Part of a small language model's weights.
Size: 11 layers, width 128, 3 heads of 64 (1 for keys and values), MLP 384 GeGLU, vocabulary 2048.
Architecture: RMSNorm before and after each block, rotary positions, tied embeddings, capped logits.
Training: a variant of Adam for these matrices, 187M tokens.
Each number is 128 + 24 x the weight over its row's rms, rounded and kept within 0 to 255. Layers, rows and columns count from 0. Numbers have three digits each. The size before them is the row's rms in percent of the matrix's.

# gate: layer 7 MLP gate, 384x128, rms 0.0862, rows 239-255, columns 0-127
# up: layer 7 MLP up, 384x128, rms 0.0874, rows 239-254, columns 0-127
# down: layer 7 MLP down (transposed), 384x128, rms 0.105, rows 239-254, columns 0-127
gate239 096:129101143125165138127149090144115131140128109086105143135098130098121127117110110158135173075112150090167098086124089125130121114155075157146148117146069094113129148167154131183108137123130087159118110130126114192136090130152130123115133102147127157099108141134138132121131145121145166108151143106087129138092128158120101114128109120111165155086177099133162122129128089140139134139129
up239 097:122159146110104152120131180135162142083113169122071096091076138153142122104142170175104125133122145129105100105141119148108129107100122113176118104111097155146132167135097127098149158145134164072166162159120127112102087091096130148103147084140152099138119154135118131159128122132149137135105139130155081120122112127116111117117132110089131103123130128134131161165151135138167137105123
down239 100:102120130115169125125128135123115159127130100143150100148135111105138139138130154109097137158134151130116118123168136110151124138149122114130143147140111039111157103139133115147121099117135116105149110160143132109136127114134107141148121144061120143159109170169135137145144149082112132099140119108143085114119085165133078088097140156145155163125143095156117063132137101167164097127081
gate240 093:134119141154106104141123139069140093093138144085138106110130115166136118142127122150129098116154086124103127073150094111111188114167116135140144164155121141131095144114124107118122126106143111150133128099086144124111102143099149114142135075141181109185199156153138145156145125153169140108148151122109128152145149125159142167089103125137104113116118149145119121094165131123112130117131
up240 089:137165125129147108157123119102113128106161122096122156124137131135125148165124106159115156128118149156088079091155142128127115100137113117089116120131132120158135155136122124131146143126146141089134135092105117089115138133113133110147152154088132136150151094116064090146148151145171123160126145107142086147093126123133175083116141137157089171118151135176140114114153113193189151104138
down240 092:086132161139121144075144134147121133146135121192122070140097120153175119152110189093144105156108109114158113150163147102128123116113119116119145127131146185121108078187097117128156129127091119145155124149138154139154133122129123170132109152143080164130156146124183154104138137134137115123133135135108140093129133144118142127155101119113157166154136128102082154150104137105129118132147
gate241 091:155122152145110111132124114112133134106136114106126145164141149138105130100128137142107149147107130136109093109129109109125047113091113093158150129162149111173137173113169119103123071139158130068119149086159136118063116111107145106124130109132128127124127111170100121144125134135153155124176153112133123154109110129117139117094115110098164140132119130209121111144175131148143120102134
up241 099:127134137118108133129116126122137124151149137112163128157065102101175124113145103125123114088102089092102144117158123148143185115142103121115119111119125118150141117107150102161129103138142132125111137125139136153103124149164095120141077139180169125116130119146138158080121061150112154125152140103138126147110162122092116184114145175099123129124125142087095155143105070122122101092110
down241 098:133124146150130139118111142163143156124096111116107161133122142128122118110107148138140160142127142124080151142110123152159113116103087100155100167157148138153098156056123120163106095148142139088137127122134136092076092107153134114137119127103102127107146069143131137166145122128192132111132137169099145145141137106128127119132121134102172149168139181160175110131133134148104128079107
gate242 103:138133104150198142124130127142134108152155117142152135115129159163059160124124152139089144114141093115151130155079091140134127135097103134145128140084085118164114143103108105090114133135115132135093085126104111104120148181139095109150117132145096114126121112096157196149091119143125102127129145129140140118107113111177110153129147127097164090169143137105152137127157153142116153131120
up242 097:172147167152155118134107144121125166141138101113139149143141108144138061141094134109126143154132108113108140116157122118160125094078092112155145159155160164158111118106142135120138102104109089132125092114109135153146089130092125185126143144131114146136124161117124123116110154126142124091127138099130119115123149123132205123144161136152088138093158116139096188103154076129140111112131
down242 100:126170116115136131141161124128097135122161160140120113138124157126101139142098171147081093138139131147118108141123147126122116121111155145114161127118106081085132168115119130142098132177088122152145135118142151136184164117102145122124134132123116099145158114081130131159164118156182138144133195129106128138130083162171086147100088139126148140139139188116117166108130103144148124129161
gate243 097:127096144129118069118155166111103111132183090096128128096098111107089112130119099128153135116135141127156106125112177112079187142078098098138138104110093108109123128121117113104112104130177142126091105150122165146117097163108147131141181137133138129162112148152112134134138149171135144128123143124159126113169127117127138157126155105111109147157149167116110099103162147144115138165100
up243 096:127113110124134140099086125166123109154184127136129062128131156140097115071120110173110126114115117143139135115135136102160117136115067102107113114106098130092188134103140125120132105151102118094100133101159154118113126152116141095117126112144120117111121104163143151151102140119112140135139161106154131119136102094148155129099144123152086160163070142136105113172129077144141169146139
down243 096:135127151106116077126174151130113160154094118107136155103104152119113154186102133099159148157140118070130110122116108117079131111128172112125158140113146092122101100126071172135121172070129161163132122129120082151107090113129137150105165146124133125176125138108099097106143128125118132140117103109122132098140113139135119145119158128066106133104161128121114118118139161096118126134115
gate244 104:141132175151135146127113127122111159133133088146132114166156131097139145104141118112109129184140101114167183096132131111147128108173134170125138106113095070104133135133094111125146135132127120154101088139166146167117108145133077154136128141109153114151093124117135113154133140125118167126150091147148090105113158193089140130147124126109168146106137140115136086125185092111150145123115
up244 120:135128144121143118106109124119099096130118199125074083096115142139141144076129159109171122163081109107113101143117134118148165151118075110116152124130077153131131119135115123113094121109163105147069122129154102102148118128139132158133108140108132152110096135143130113099132169127117135119102168065131145144098114112133110111119124117153107075133143141144114155120156154157139134169099
down244 123:166077119105143118094155161128116113133091137142084109096103136155135118168145119127135109111089128159111118147144143133146158157107082082109163092125099104129097107133136121136134102137143108164070174110128095071140138109163099113122062144126124169124138126129143106116127153150134125133128107136158146139130145123104123130137142095194079141112117125112140148132149133153130138174131
gate245 097:155069150113113150117100139085130099109173158121122106118111116131118084144157153184115143096130117084176125133110153146109107132105092111146118099157096148127128155160141114115147052112150097138113161129142122136135107102112121131104121107109106138184111077105117163161103126095117144158138139157169119146131146116130139104127106152149097164145127149119112129148102138119117093125146
up245 092:159175124154137085123128127141099155117108125075131109134154138180097156136147132137145096145152137168128139112080157133110106171091101076154137169093159124130123157135129114087104156144129146123133157079098125096134144132085110125143111140137087090161139136108120182136132137130125129126133183148114144163079109114108135109152161099126103150166143148123138142154121124128132124129130
down245 094:079153132070103124132109129160148159159153117126139197130167167148143149157089118080112124130157146151127135155130136149159142167156126150143125117149088101139125141201104108142157141152126075147141143131125140159123136163105075142131134119152117120100164155137129096134153130120140153134097094125134141140133138112145133136169088125131174094108107132149130149126102103096118117128134
gate246 099:153169092143069132127128085099121109127131111086088108102130125080089147117099155143129162141119128137125124117106123110088092129131097088158123098123118098099134153117135151138136123117145126117165138110110143132136131149138130117129160113134174121126180117123080096138129134135093131120142117141157119144093092140097180130139131127125131052156124109099198135103112153146092111119118
up246 103:121088120131089078107090098123147112115174085127134113126176116122161181127140152126099108130112117126131128180132138133124123062126123128122142139122136102125077140138117115144138171114114112118108083132142146141130151181161122143139113119110177127109161143135121139144084086150114124103152158100111161106126088085103166148130117183115122127127124124132124105112168135126114119081107
down246 105:122110085131098140135158144172151091097091127088128152151104146132089131132080139136196137106117153165150141150125081140100113131106132116163096108071125144126107154146122127140143122134111153116162141119117112159094121157127138107124149146164139104112197113109121151093162152117101155111127127145124131168097108142087145139122135130107135086104112115129149124081143125153097121155107
gate247 100:150085136111135137129111201153137174107119174156118161110139129070146128132150110124095102112134109119138145136133167112142165151130165133142125133132113138141107129121078095128133147135106127160080150100163180150124173093137084152110118126121108115120108123105155098102147117136152117140072122136162128160127145145114133117143136129131121113163165171124122162129119155155168179132119
up247 092:096163137142097141127149103126163122105132086122115141146155131134128142155074114130113142144114136141111146135093115116132112138078113104148105145067090122147117127105167157157101101136167102093116139133118160110131081113115139152122121144091173122127154136152107191151116112107155135114187119113140076127129112125119179116179094138115146088115098119106135129149139149121141111091105
down247 091:137131170129130097132115153134096182156112143131071153089099139098136116159151152142144099096167170101123119159168121100116134179149123140141098095128132076144152115128139135101167105104072114173118137091114121150148142126127103145160105110101117115151080099098162066078131134113134122129123109148149123138135114113143121100140089113129122118123121125135138146140091115152122134110127
gate248 101:101120133111095156144129084139131168115107089132096146104153124101121105105133158152108118123109131148157091100085091134122136123161126131139133117122102088142139113104104105138117127109165137184133099139153129096095133187158044099123123124155117177152142172120121119126109140114106146145150144113146124182138125097136103130138159116150135110139101130084120135116159121186130115118135
up248 110:127092160109080146096165149095101171130155100135100129106169067102148137171135128097110098131130102139108116118155130085136128109199126106117151167158130120112127140131130164104131130137129134105121151128118121130138130129119136122119147155118099187173129105127119136160108100158081174132123122150086133136117120180115159104131151128169157100128126131160167126153129111105137106122123
down248 113:165110157081114126111164121138159119111145109137122082148136138116123133084143126123118148149113111128152085173098115093148091109117100129102111140143103170101095121148144121113158074103178170163101164125146145146133111130132089139153123109094146145153099109120102107131126176131119159109165130117127117149114132161154171142121149127170141141130103095166126098125157142075157118130121
gate249 107:144095146145128143119107168162119123119171135155128139122113147081174116149130132121152085150103121082133120127131141090118108152145125179109116115122108099093154106143129109112110163119122129165092111085120161144133128130138121182118086129153139175118077109096118140123138116159103155144113101137115149111145117159091148162160145163132129114130173157091110121073134142151103146139168
up249 103:168145121121082104123134099119128098151138115116095121112160079129089105110113131092146179128115083150128140161087115112151123188122098092118147065125147162149139100118148143112156137151135112141110161123114103140159119146147123116135130151175111126116153122139105131091159149134186113138175180093142164122108123102117091152140120121118122124116125131136101130104099173136142114106125
down249 102:152131158136151166128132130130134092125151140144132138109111174126166169077146142151107098141102141087154142164163094141116137102151115144107135134105121051088125095121141123125133101109105133150122168098120135118123131116145136174150098115135148184148111143112088157102102146141071108110160106122132145174126132145137119148145113144089152146145153152110161133104130123125116160178119
gate250 101:131156126130122174171140096123170160110123132085121103132119133108125086110140116140160173129152109142169097130156124154160088141118095113136138122129122140146134115134164132164132104106148076077115163142079139101081128152112137101113130101142149148135129087150146118160139162179132142087153161113154108118097118103135134168101122093157118178131146153114163120094125127121129121129153
up250 093:119150120130093154148150106126157160126156110118200123111142133166173180119148121148137122144148136148131159142151142169092186126137108170151083130093092137136147133129135134138135124136119144087091137158141098078128130107122083112160104146172107152146179140101144135132133162131116124172143113136132172138106132129113134154093154102146149118134115122153160174106125106137113150125139
down250 095:123149114135139124135162134117139129147118130129103123123101159121140125113124071094112120144184133108105122110141127124182119141114128137102117107133121204128133145067152127120141136121146127119127166148131112132105124136135140115165075111151102136074123062111102116110099164151137106085092150144162141148120135140147105092180130097123140105116110192088134142122123140107146139153092
gate251 099:162146138111169116114112136156122139133153192137099110147105110145102126165181107153117154176119171118108153121120172121131038171125093132124119174115117148113162106131142160113122115120134095153094124066107123120123135131116143130174113153109161124123087124139143148115109140143117163096161136132110134114133166095154108115134141121122150144140110137158147133110142107153133148153112
up251 094:122153133149158127116107169104068153129135126108109138126111136112157105124119143120153135161150114117160141150129110125107077101121112126131144094143179127132145102137173151159136108141167123163134107106140103133163135080112161122165132108098123153107139126114130135133125102118143131092155099129133134059059127131091123130119126128157164107154145119141120135135125138036108089144130
down251 092:123114116157103155121147100134140110125123108144138116162151125130105138118086123124115100112154123141100106096097129122089129140116170126089146204133144143165127171115120108136120108117101092124171168196136124142116122140124111183114175096140114124116160128130086097140142095105126149139133158068130113161141108138128112078127115119179146115110106144135130142139128105159122173103145
gate252 097:126157086128116109135144136166141110147136143132077142115144085121102087099151123119121106147105084140110126094141143094169115116098146136112142119117147127145139154127089145119156173175145102119139126160065101131087127138091156124151087128139128110134122146133135130079189120099174131111114129123101128103140098126161085136121094077141113147164121121152130126133126123123186155138143
up252 093:107122142075146084161112140088145132122132121158121153152099110093179123154153128179127125139111104102116157068104162125118176121143146127142103114122141124124132122139162121128155152144157147109115150141145075120143091108141126110070139142140098094139135126122135100160174071110129139138110109103123091136140126104146081134121148109166138138117105154101119152165120135110108130075113
down252 091:095110076160107116131112113121134097174131142109121119122188149141138116143121098096129142147150160147137115141132150148118122120131133111151120118085123128108205121089155126124142114089119101141150120147123115106086135134136105184180159119093143173106137128090137105091113169141116122135119118143147152082090137132102138144102095161095112095117150098140134079125122142133175142125136
gate253 099:108103125085121155130106104147122137098159169077162129173151108095093123133133119089107103157102138149169145135127083142125117125138133093172117154136131120081151143151103129097145136149142114168125141136109130158150145150103089137187161169146169124118127135185127112118123172125143116113139089094158148164114143144127148092130145117110109107176124135103107104120126128108155147136110
up253 095:121158164132149132153076168122129118097087135185129135131124105126119165098122139154097173137105125149148087094104126138178160126127149089107136131118133121107117099094126117132086118099090100105137153132133153153130084141108129109100147093104132143139112083167102099115135149114097126119092064158106110124120120118152174110172143134114114119153112115137119142143096127139121151144086
down253 094:100104182143164136123153148108107148152144120107160111169096140119144065138157162122141170124127143138104119097120121134090112119157150121112095155125128075098114102105157148171100115177131114135140155138162145158129106132134093144153148137115144108135121153099171139152111128126144157188131186110096131112134133132096102104180117153118127140112126115147096121104114133154161131145115
gate254 096:168086129133107094131085133169139128138119095156146113157139123119145127133114121119107154141137123150183121108077130125157107132113093140135169110115105117113107128130178116146123154108120071113069134086131147142157084142184102121102114146131093114116090130149185157134112119160144135114137107144161122109120076128092122150085118170130103133128169149163129144119118139124126116124109
up254 105:140112140124129121135139139115134133179133104127118113106193178094114117129109143147125134143155120115147108151146174124131142164147099145105131111102152131139109097130134143143122154156114179118159116140124086163074117129118118153137093077126134151104105159162089152036167132103151122128136137150111152129097116128130109119132128102129095101139091114146109115094188137142126148107125
down254 102:142134138137150160128166149113098138138174133100125127138149134136126123137130097134121127190134155137135147180136132097119128117170111133095147134141171103150178122099149108111096085116096122184143104144105106165151127154113119171133103077135120158125123097134100132108109139127151127155139177125115127118152103164098111080141155073173163136163129111123150140141145102155127124151157
gate255 083:136166148128139146149151113142129085136148136106144110080186131114103131161135104109110123127135111132125085126078099129139103135145158133084123137152124118136141131168135146118163113123131100104130164123093112112184130109073173089144150097129130121121130114156083103122147137092147163074126138132150166104114135160177172132162143102157114111112152131125104110106154137102106164123110